Weights of a small transformer language model.
Size: width 64, vocabulary 8192.
Architecture: RMSNorm before each block, rotary positions, no biases in attention or MLP, tied embeddings.
Training: a variant of Muon for these matrices, 3303 steps.
Each number is 128 + 24 x the weight over its row's rms, rounded and kept within 0 to 255. Layers, rows and columns count from 0. Numbers have three digits each. The size before them is the row's rms in percent of the matrix's.

# layer 9 attention query, 64x64, rms 0.212, rows 0-63, columns 0-63
056:080105146148126128126102159121137096121147099119137160090079128140125092172080157131105111121086161127137112136175145125161125116128091131129123139121101126170146112116151127139093090118155099
060:101146113114160117126118132112165119126174165142150094157131126090137132144132167074131090170150121116139089104095100155176148140128128127119146098120153113136120116133080127112137148103096164
064:115139138138142137121114129114110090139108144083131173118067109167143170144152171145115170131160160138155139135128156148145141132130122065096109136131130085119114150117152123111121085132131103
062:087124148154154099102111155137108101132127090109067130133124125129155083109132117146128121152114137142119132122125112122115128157156093166169185099108117174142125116099159086161133109101127129
059:123172157179156143161096099130139147114129100077124132153148128160159158121141125101133137122107133119128096138144157093167138096121137086122083149136101133130140097104132130145086094099105108
070:078112114135126132109159141067130168131145152161137083120090099146117131120127158130167116111174156137116065126123142138196139128145126139138132123106123108144115136114123121123108097107105153
082:137096131137130096125138108173143106114126149157106122098172144149125112125095096117172147116127137126116147099122180135087116140136121162109109130142060170119123107158138152117140091173110131
078:115133125143119109063155160161152121107149161136114117139132134125110082153088133133143106111153121125170120073116136115144082150147135152101131184150116140135124122136126167112141099166112163
070:183082111089111129135099127130096102134110107136146120119158108139089097122118122124123156093101154091125183090101135101111143123110147140093138124126121160140155126170123162100150147150122098
086:138137120101115165167099145105149088094106165129146112130168166143136083111148128095136108176128114114103153131125090112098110126078139174132089127126131131111120157131136090091127142107120121
076:097063113135120058149118103112106166124124112150130132128108163140129123133152095110139120107098127126139147142184180129130160159105082137118090149123103144140113143119137122127091125136136107
084:099141091150155083100127123112162123150142140128130119081135120130127150094115112157136163108125160162110126122087127127158122163114072167142128166103104178151115121117139101101109118108138164
100:138160163173141113137145058158142144146139072122091149119163143111156148153136110152098103136086142112147164164170135114116133112103132087147138133138138147119132130127159121127138116125165120
093:109122159137120135151115174110140164170088146110162121169138089109147185141156122123121122133129102151129109136169098136126147118126153123131117105113139101133142123162172127124128144056162133
100:112120104134119097125129165144132080091146145142118087085126152095125117092121127179154122127124124164102109134147133104153107159084086171139105175119128121149122114091109149105131106117120156
095:097162152153151152124112118140170108132094121089115129120144146156205113144153098141144116110162116119153138151119101113083126120119128117152106180097116107090124140118107144084139107131112114
118:101100085141135127128096147168126171105126150155085098129153150149144168155115160115146109123154065159107120134114120127093144133103097121099119122106135165174103142135147112119113152112110143
105:177132093109109097137136122149145125115097131126142114122150108109104147159126148108148123129103123144127174166147166099110133115134138136139166174138155124148149114129171100154162123160075182
119:141146128149126105137155122156146125122162184186173168105107134110129144116141132164105151154117162123100151150164180146131154138106115152092088122142144121129094149103144149106131124125149150
097:154164124156128130090158125075135170134120120135139101134117081111151184166120130119152104125140118128163110131098130168167138141102165122157127152114098111140132140130121138082131166104096146
120:127135119094092144134147129109137115106102159139113131151118144155079157135103122112108134138196163138085119157106121141156123089130189136102161110108156109144137138157122110185118126129125131
116:162140108083164102126170121144136164106109133130143132099131110068119145116135115154170171134133132156064144099142127136120163135113131111063160144135144109118126096149107131137117120127119146
136:139162108125130137149103162101112130133113097120128138135153118128132139112133138129153166113100089158121129158085101127091061118143113155125121101120135129142147136087101136132157123070058130
123:109096121127126118092088136086141138149192120105114148114126121120105144131134153111125136135053116146142093123145122140140147132104107132135167140122150141181126090104132123139088185137150135
125:140057135173112092114100140118129138135159137104120138152137132146075083117109132106156107105128140140131113107069130120111121145111150136090118197138112143138143127151119149126170122112121143
131:093150155141119104176156145127163124083103092155136103126127119135114123164105099153138114133092124098094109135138113148090158080085169119116137103156144130141136125146138144133134180113148103
117:122150160118182150139119116104135138162074129123116162105125102109101129148134162151118167107106149107140091112109148173137166146136138082086096115129122123087104123114074139114134136129130139
110:113131147136129146086099156117105121108141106080139142142147110134109153134146122148094096168091077109138150110131127136067071131137149173123154117100152130117112117134122125144167130164101139
113:181107148098148166132133111135097151145175143128128105097147100115101145123114179065115138151138137122112125140110135092117133160109154123135092094102116125168142116156143118104121165108145100
120:092113109087123140121159160113137140126113119121148134102101062153119132087146143174105112147118139105161137135075104130152123127138109130161125165096084172163127135132114156145118159139114119
125:128147052136142103142138127134111130121137118104109132124143112134139130114113113107131154125081172125152080095074113150165123154136095142159121124099113136099125069129097126151102113124168131
117:107093139090120103184141082086125127117127110126121071122142124133091102119098125130144124155124116149108129148107140057134120135145136112153124121136136147148090103119135075128174143105114141
065:139097153166112163088120094150124142116145141127129138131109108145139099125086159137133115148085163163188133111093120126150099138118106098118150105149074119108134123137131111124091149078144110
060:124169103096156056126136131137159115151132122087060140144169150138113132141141118100115169121119091127109159136097116122125133118125131129105128163151186136117117134110151145143144147153115138
058:099144097148114120095144125108150090144139175126090065131108120152119132118169163123124142114149133098137128129107138139127128082055091108095131111142135124114123158143133105130118176112121150
061:163120155121153114122138111163128075149135085127161162080104133135122151166086157135106141132107164138115167161092148098105114144128127112167154160141173134114131136153145142132117137160138116
078:082140152147161103080146117141138129141133153099098141145117202135135139128144173152138106141155092113130118118147169169145119176106084094131121146151128110139104144123130143110145109119134152
061:139119129125093138135124123144135132145103143100101118142183145132157110133158109102098139144161074106121093130139114104128090141151131148099094165106141119125121147124152089173180124168085145
058:131121077068127135111129153105148106120130119113088156131094052120150126146142151062142123140118141111168123129120092124117132120153142088160141108120109105115163117130129124143139141124092135
078:090125133153123143129106148148124062118127107191089132129130140120127137135114143140124111136121135136096185160133141152080118134125102153116164070102155173128132114138122154107122146091138139
069:161142173122147144160125147129090103111094094112112165120082125129129164127103157112149115136090131151138155123138125137181139120138127056157171134126153113124147117114130098146114153106118100
085:105131140145144160165102130151102076114164119162069139149144145128159124107111119117109100140105161125091146139140132148112117097089094119143130095095100153153149127093122137115101145108174137
087:155115121141123079143137139093141134158087141093145116144124137136171140110180057137113170105132147113125097096175120114156100150095121133133088172140127120108120125116149125108134123117131144
082:128085096089116134120119166148125130093116127149118101140163107158082098159093131112158132153150111107111113136161099110098117101120183140139122131095091095100125136125162080130128110148138135
064:091125141142125098164091120098127170126089114123142131090152155133073156108122113122120167170119096149147095152121128095112115119143142132094092159123166118152112110143138108133161133165092129
079:140133142144079181154091142192123130108133132157084107139175118118146107143104146113097085159139137113119144125150133106071117103139160127153124112109126109119155140146136127122146114143099094
101:132137133111121174152139111139137086096146109166111117104168129146139103131123162109133101144144122080123150169126115121060123116103123104142125063113119162116101145119116124118152142165167124
110:079105104115117128127095148143082075114150141128105127077082112143138134097138105137101143141131134137137134132166150092096094156115045131110137119151127122115099144140135132118113126133148122
072:151125146084129103150149123159130087154132109130105106119143111112090101146095173083167121141136147112146180150146128089114169134135126116170149092138116150152121139117128111107136115181108126
092:112092148150136107146107162206063142116110137121125150105131132091121139130108153116121118115080149143154133141130161137156121148154077115115140112097116120145164118134168126126113106110146156
108:154122111110113139137136153114116099128086110078121113107121143158093127107189135132156139123157132130091154149166105138117103123130107127132160166161142071080129147158109119127152099162126145
133:157139161154131132063148129176171108121138092182116123101189131153105156123109128163125112150110126143126166117114164159131075105129124133116142109117121168138142134112111137126129126128133143
122:121124107122097168155135127151110089150157153167126106163130110112108086094113161161107129146118150102090123107161121107085141108164102155154146128078136130144138153164115104105153133130101125
144:158161166169141122079130104177107129131144153133085163115117132113150121123124089135080130154112120099119138111115154095156127139162140107102131146193135146119113124121110143128146165108106104
110:147149140150114170101131129136158131135102155127139120137174120137161128106123077142162111128130117114126086132134065113152126150099122154144062149144135118097110177150124096129148111139090115
119:167109114124142133105146131165124100108085125132135142131145118110163110135095168120133112108164085140138122079065112132125139105131143153139166176112117122104131120073140117076116148111118127
120:135101108127128132146081122121113134092098137153114199103112164176081139165096119125132131104122161118161154134125084094113153137085125129153147130142107120096130144134138118132142127109164099
121:173093124113130164151125117116142147136137161166119125068105132136152159132119103101170120155113134087133099088120163148110092139102132110123106174131090119103113113166152135156097126130146137
137:152137159092131127144130107099112138112147133142192132160102146094099130115120076103132124103085106097168123097092180128179133124124123114139156135122096158151145113132134139105130149110156132
129:106150136097111162161101103122164138119164150089143128129080168121137107138148135111127127215162115147141130145137129131125140155067139125144151116143134105092142130114119147134147095112110115
123:127172122122130129127136133088124213125123118155155123123145147141131104130105127105141081149154115144138135110103102092149166084132128146138117136126180144076099129165134132130097135102100129
110:080116112108158133096138135164090124084117164159107111112143140133137062120161068118163132110123130097117132134093151141133094113124133143085150126098143163104122093113145118121144134129118119
115:171130141121118166132148115152106190122146114122094085155146161118170101165111136172168100115099102092077140141150112151118148132122143141118115131136125147117091168117131154133147116132121131
118:144087152151117141093154148125138096123113139121134106094146153105104134161120111138134159135128121163107080120104131135144121080126145110161094125155118180166162104170111153145169106162127139